config.yaml
bias: "all"
init_std_qkv: 0.0742
init_std_o: 0.0136
doc_mask: true
Each number is 200 + 20 x the weight over its row's rms, rounded and kept within 0 to 999. Layers, rows and columns count from 0. The size before them is the row's rms in percent of the matrix's.

# layer 12 MLP up, 256x128, rms 0.134, rows 102-127, columns 0-127
098,192,184,220,193,191,185,195,180,194,199,198,171,209,213,202,193,175,184,202,223,241,199,212,182,212,173,218,194,191,244,217,209,231,171,194,214,187,214,214,180,217,163,191,215,155,205,211,186,226,189,196,219,160,148,187,176,211,218,181,195,204,200,193,193,213,192,191,205,202,196,222,182,196,201,238,210,203,164,199,190,222,210,197,193,198,207,199,194,217,220,175,158,252,189,187,237,184,192,204,233,238,235,181,225,172,198,193,210,214,200,261,231,216,202,218,221,176,198,216,215,190,189,190,208,211,181,225,195
091,223,191,188,194,183,230,222,222,198,209,220,173,223,209,216,173,200,211,186,197,199,201,200,209,200,213,183,155,187,198,197,218,194,177,170,200,185,180,186,207,234,171,174,231,181,215,213,216,207,192,199,206,199,225,216,215,208,222,211,205,219,218,217,230,179,193,187,172,196,193,179,193,223,195,227,194,169,231,209,214,206,206,208,193,190,166,160,197,198,146,162,246,195,203,201,218,241,198,193,220,182,227,189,183,200,157,195,214,228,202,160,191,221,214,173,217,182,163,206,202,208,233,209,225,233,177,179,183
104,208,143,210,196,175,185,217,265,186,202,210,193,221,169,159,197,191,215,190,200,204,224,180,204,220,199,192,173,208,200,171,202,169,198,199,207,200,181,197,187,236,192,180,199,190,188,231,166,176,191,224,214,214,166,183,238,185,227,209,209,209,198,228,197,187,191,229,214,194,168,172,198,199,184,186,188,195,212,213,196,197,166,204,192,171,229,188,182,143,233,187,207,181,195,240,188,198,200,218,227,206,197,197,197,242,180,193,191,190,213,199,203,211,188,224,173,197,193,222,202,224,181,180,198,185,209,180,233
101,188,179,179,185,199,170,169,194,206,223,207,203,204,189,215,240,216,225,196,208,166,213,186,204,154,155,199,225,200,189,225,230,179,224,209,168,171,187,205,188,188,220,203,228,207,207,226,213,191,186,209,185,193,221,167,196,212,237,212,229,197,198,223,204,174,197,199,193,182,190,205,144,233,205,191,182,174,218,204,242,209,231,184,219,198,189,220,176,209,180,188,203,209,188,183,218,206,207,235,198,190,227,195,222,199,157,208,228,181,175,172,176,183,221,214,217,198,181,222,207,216,232,185,176,210,228,194,187
105,200,202,195,242,142,214,203,225,215,191,193,191,169,195,184,210,198,200,179,236,210,192,214,209,177,188,202,178,189,183,215,210,178,144,197,174,193,197,201,215,186,200,192,195,181,209,202,177,206,222,215,219,197,204,197,193,206,211,167,150,148,217,213,185,172,188,186,170,207,150,187,215,188,214,220,229,185,205,193,235,212,213,202,181,198,202,212,196,239,202,204,185,220,204,200,214,219,196,201,174,220,181,194,190,213,198,161,212,195,157,248,191,222,214,230,184,199,226,192,214,164,211,190,187,186,188,175,180
093,189,169,204,196,212,197,173,195,208,213,231,211,174,162,179,197,196,164,188,213,169,193,203,217,212,204,204,234,204,189,205,216,220,218,206,204,202,177,189,209,200,193,186,240,220,206,195,196,222,198,163,237,156,206,196,186,207,226,165,227,192,221,173,195,228,229,189,179,217,221,163,209,188,163,165,158,236,203,221,237,220,198,225,202,215,186,183,199,205,167,204,186,163,190,200,208,245,168,163,206,193,216,202,226,217,185,212,212,173,195,235,203,203,190,212,195,200,193,203,193,213,209,206,227,197,179,200,226
105,241,186,185,214,211,232,240,188,223,201,214,200,192,245,201,197,201,202,194,176,206,160,230,218,240,200,200,201,160,185,187,209,183,240,189,194,198,199,181,171,217,193,178,192,186,197,185,179,200,205,212,212,237,207,216,203,188,219,176,183,174,185,208,177,222,191,223,170,186,248,202,179,187,144,199,179,187,194,185,173,237,178,213,194,170,214,204,171,225,204,195,245,201,235,234,196,205,187,181,211,191,209,223,218,199,187,183,193,212,194,208,164,206,183,187,194,190,197,199,222,207,217,229,193,181,179,190,187
096,216,161,182,184,205,169,205,201,220,194,223,192,184,199,180,164,201,245,210,216,233,200,218,198,180,212,177,213,223,198,183,176,246,198,190,158,147,209,215,202,202,199,174,222,186,218,197,203,204,181,196,219,215,190,213,206,200,193,219,189,214,210,208,191,166,208,189,165,217,218,229,234,197,200,207,185,182,220,158,193,193,199,174,187,186,187,194,204,197,190,165,190,186,174,190,199,245,216,211,211,193,182,180,162,198,158,202,198,157,228,225,185,188,217,192,187,221,194,228,180,197,201,154,197,222,218,185,217
097,219,213,178,206,186,203,194,208,175,213,214,215,183,187,184,201,226,186,220,197,205,223,205,156,194,176,212,155,185,214,200,184,199,222,195,169,214,210,167,188,201,186,212,182,205,194,211,184,232,254,194,190,234,198,193,189,191,209,196,224,184,194,226,195,152,184,200,168,214,191,196,188,217,194,192,207,186,187,227,234,212,189,257,205,191,226,164,140,178,190,227,168,204,160,193,200,208,185,214,208,167,220,163,204,219,188,235,203,193,188,205,196,220,183,196,209,170,197,211,199,225,185,197,184,170,203,188,204
093,194,243,194,204,154,179,200,216,206,243,227,190,200,193,226,165,180,228,199,189,195,194,196,196,240,196,190,215,206,187,203,200,224,182,208,159,255,203,202,200,209,213,173,190,226,190,200,231,199,184,194,252,186,188,189,203,231,184,200,197,206,195,207,211,199,231,206,211,194,223,188,181,162,187,221,188,205,210,206,164,202,225,188,166,208,219,193,214,221,197,222,174,198,184,207,191,183,205,195,215,198,226,219,222,207,210,187,226,229,195,227,210,212,185,220,164,254,216,210,216,180,216,212,221,198,153,186,199
100,178,224,180,212,195,207,192,226,176,193,187,195,221,187,180,216,192,199,209,166,195,166,214,220,175,156,199,188,223,186,178,215,223,191,207,211,207,191,203,218,196,214,183,224,198,222,234,198,214,196,230,203,219,195,203,228,184,210,171,179,182,189,217,205,200,222,180,188,178,195,183,201,165,184,222,244,208,201,247,203,198,236,210,207,167,194,193,191,187,168,168,222,200,211,250,210,212,248,211,186,194,224,198,147,236,194,222,186,214,204,190,207,209,206,194,212,182,172,242,214,193,223,207,210,232,193,228,219
099,192,197,172,240,216,152,212,179,202,201,176,181,168,201,204,186,221,208,211,181,207,195,198,211,189,164,206,155,189,184,170,186,183,222,231,217,231,225,234,208,235,201,185,186,221,218,232,170,225,203,224,184,225,225,221,218,186,214,176,230,214,240,225,189,192,215,217,163,209,236,181,219,204,199,210,185,191,192,227,228,212,176,182,211,191,254,195,207,192,166,195,198,211,199,199,203,174,208,226,193,223,196,210,192,197,187,183,199,222,190,159,193,212,197,208,193,184,208,236,186,193,179,203,200,181,178,204,200
098,231,218,159,197,182,189,173,163,198,208,238,227,164,220,202,203,196,182,177,207,187,238,225,217,185,222,201,194,183,180,180,177,207,193,205,199,191,206,177,190,201,194,181,208,161,184,172,210,201,183,177,246,193,172,199,169,209,205,217,203,177,228,208,192,182,198,201,193,195,174,191,200,181,158,225,217,198,204,205,188,196,191,231,200,205,155,219,188,196,205,221,186,182,204,227,203,202,195,234,195,213,194,186,209,204,196,236,170,174,172,255,169,164,230,164,212,194,204,217,213,192,177,228,187,204,184,188,209
104,201,196,172,194,174,192,206,220,195,214,210,187,242,201,209,174,197,186,255,218,190,203,199,203,190,206,178,195,220,227,215,214,202,214,222,222,210,185,180,163,204,184,199,175,205,188,217,193,206,157,235,224,191,173,248,182,168,228,155,187,201,215,206,200,189,211,201,181,175,173,152,202,170,200,216,230,173,197,198,189,197,182,211,203,196,202,209,207,173,235,219,209,188,217,218,235,239,211,215,221,228,207,208,176,192,178,216,212,182,188,211,207,206,180,151,209,204,213,204,185,218,200,212,212,212,170,187,238
090,251,181,217,191,157,205,197,189,211,227,179,204,215,200,179,193,188,184,205,183,174,209,199,202,211,232,199,246,182,181,187,180,170,235,181,187,211,204,203,164,200,188,158,208,189,215,207,196,248,175,178,194,201,189,215,197,232,198,190,232,183,215,245,212,222,191,189,218,191,205,222,199,221,178,201,177,192,193,215,227,203,169,223,200,179,207,183,187,203,207,180,226,220,167,182,209,226,153,202,184,194,206,223,172,181,203,192,216,186,192,203,207,216,187,191,203,225,157,184,224,191,209,193,232,212,235,187,165
099,168,225,171,204,185,181,192,182,167,206,212,191,205,194,217,187,197,197,205,225,200,218,220,181,179,225,211,206,201,203,195,204,202,188,183,228,222,221,203,207,197,178,183,220,204,184,261,201,220,166,214,145,196,178,207,225,180,182,194,193,205,215,208,170,213,187,220,183,175,218,219,249,190,184,193,207,240,195,196,220,191,229,217,177,179,178,219,207,228,178,229,180,194,207,189,233,151,208,212,150,191,206,187,204,169,178,217,187,195,195,203,217,213,207,202,214,192,167,229,199,192,213,151,215,192,221,195,201
103,194,167,246,204,180,193,167,243,199,194,187,177,208,214,179,206,205,214,218,188,247,199,191,183,182,209,203,202,187,202,208,201,186,188,249,201,206,199,183,171,208,216,192,194,175,161,174,212,203,203,194,178,175,187,171,197,207,169,222,219,174,192,194,165,207,172,185,183,213,212,224,151,206,208,207,230,194,186,197,187,234,207,170,219,201,192,252,224,187,179,186,215,227,195,196,227,223,205,173,215,177,182,217,223,218,196,217,153,229,217,223,226,193,215,218,188,207,185,179,223,216,202,203,205,211,226,201,194
097,194,200,246,222,191,212,200,214,236,227,188,191,191,195,199,230,159,244,207,194,176,204,221,147,202,214,173,185,184,165,244,195,186,228,188,187,206,215,206,174,191,194,194,197,214,185,190,196,224,220,207,203,157,194,219,222,188,223,209,195,180,203,216,208,198,235,220,209,194,191,194,192,188,208,178,200,170,201,174,211,165,230,204,187,226,187,203,185,182,194,156,225,195,191,193,228,227,202,198,196,181,221,180,187,226,205,186,227,204,202,221,145,217,203,215,197,206,216,195,230,217,193,243,178,186,188,229,188
095,197,158,193,196,210,204,205,163,209,193,227,191,165,214,187,177,199,195,173,212,188,229,195,159,189,195,202,182,198,208,211,214,234,201,192,216,205,205,166,203,194,195,219,202,164,221,171,232,181,177,248,177,196,212,194,178,190,221,169,156,164,187,209,222,206,174,201,212,203,162,197,183,239,208,193,227,197,224,175,183,197,208,197,171,187,194,181,184,179,193,193,214,205,223,173,262,215,200,201,161,198,228,189,198,203,190,168,212,214,228,226,170,204,197,218,231,201,209,198,193,174,221,191,187,204,193,189,217
095,205,140,218,189,184,199,217,201,183,167,198,216,207,229,163,190,190,194,211,212,218,206,210,217,181,221,193,190,208,186,203,188,177,126,219,190,175,193,168,166,177,218,194,237,210,237,185,193,174,230,228,173,219,179,216,221,177,226,199,215,176,205,204,201,195,181,195,172,174,208,220,170,150,174,206,193,179,199,209,200,184,199,193,225,184,192,203,169,190,201,175,198,218,199,199,221,211,186,181,194,178,178,218,182,210,211,195,153,236,185,212,185,214,194,168,208,183,199,187,213,197,202,194,196,204,207,190,224
096,183,211,228,210,176,163,202,176,194,166,215,197,221,209,195,201,208,197,208,205,206,202,226,167,196,204,204,177,193,161,188,209,226,171,181,241,196,228,252,194,215,205,196,204,168,208,197,217,194,178,199,224,196,210,230,182,155,210,184,221,242,209,198,187,152,173,213,184,202,169,190,205,224,220,206,205,207,216,228,227,204,189,184,193,239,241,201,221,207,198,198,207,167,183,208,201,168,183,205,183,172,177,204,219,200,209,217,213,205,175,227,225,225,175,221,210,193,199,219,216,219,192,189,190,179,212,245,179
107,203,190,197,175,203,198,235,234,212,199,154,197,204,210,201,164,203,204,177,204,195,213,221,170,219,226,143,203,179,211,214,179,191,203,192,184,223,206,191,203,205,207,223,218,190,185,182,198,219,216,183,200,194,220,176,187,158,227,201,208,207,192,221,144,194,198,207,168,202,217,210,199,210,196,181,202,186,208,199,212,249,206,188,202,214,212,201,206,188,197,151,256,169,225,189,203,232,209,178,187,191,181,205,213,207,203,159,227,241,244,176,203,196,185,216,224,193,231,210,195,212,187,199,168,197,196,202,217
105,211,201,169,181,174,208,210,231,247,189,205,191,174,205,227,203,186,185,206,206,199,237,224,194,206,195,227,214,195,180,199,199,160,207,189,179,187,188,235,185,200,211,164,194,197,225,184,188,187,183,234,209,191,209,172,185,213,159,205,170,227,198,195,241,215,160,187,207,199,205,165,211,236,176,215,208,201,181,208,155,227,194,206,203,218,206,229,188,224,183,214,198,216,186,195,228,194,206,161,190,221,178,196,189,193,208,216,225,228,166,216,179,184,195,232,197,156,216,215,239,208,191,221,220,200,196,212,182
112,206,215,184,169,217,228,216,218,229,215,189,244,185,230,181,188,211,220,185,197,213,168,206,226,228,237,187,198,180,192,217,192,204,179,211,205,156,198,177,200,239,195,192,206,186,197,226,235,212,192,223,164,209,182,198,199,202,222,220,197,217,218,195,197,191,188,196,210,233,171,221,140,205,177,190,193,215,214,188,222,210,190,211,192,156,223,211,174,204,215,167,178,189,185,189,189,228,189,206,170,187,229,197,180,176,225,220,196,205,191,215,164,209,219,225,216,201,192,190,211,212,152,220,204,193,214,173,181
097,190,231,196,257,186,240,182,208,196,187,181,171,135,219,180,188,208,198,216,177,193,182,208,211,197,218,184,188,197,194,204,239,187,190,221,216,193,198,218,178,193,187,198,173,215,193,229,199,169,195,214,179,183,257,209,191,208,214,203,191,172,197,215,216,208,218,182,191,161,195,198,173,230,219,192,239,227,248,204,203,176,189,204,212,196,190,187,198,161,181,190,219,214,192,205,226,182,219,191,206,193,160,219,251,210,200,179,201,225,204,185,213,195,220,206,224,210,206,209,214,182,189,197,183,203,195,226,219
105,166,174,182,179,217,200,261,197,212,191,190,193,193,202,204,220,165,196,215,168,207,188,200,184,199,177,193,228,214,205,226,222,209,198,203,217,186,208,230,186,191,213,180,207,185,212,234,232,202,204,193,229,208,197,199,195,208,232,226,179,206,213,223,177,169,213,198,190,228,192,198,213,193,179,174,207,197,185,220,232,219,201,192,232,204,174,199,183,195,179,187,202,213,193,186,210,195,147,180,197,177,186,226,169,170,181,205,219,223,174,192,195,199,205,248,190,201,213,224,255,204,206,148,159,195,210,228,204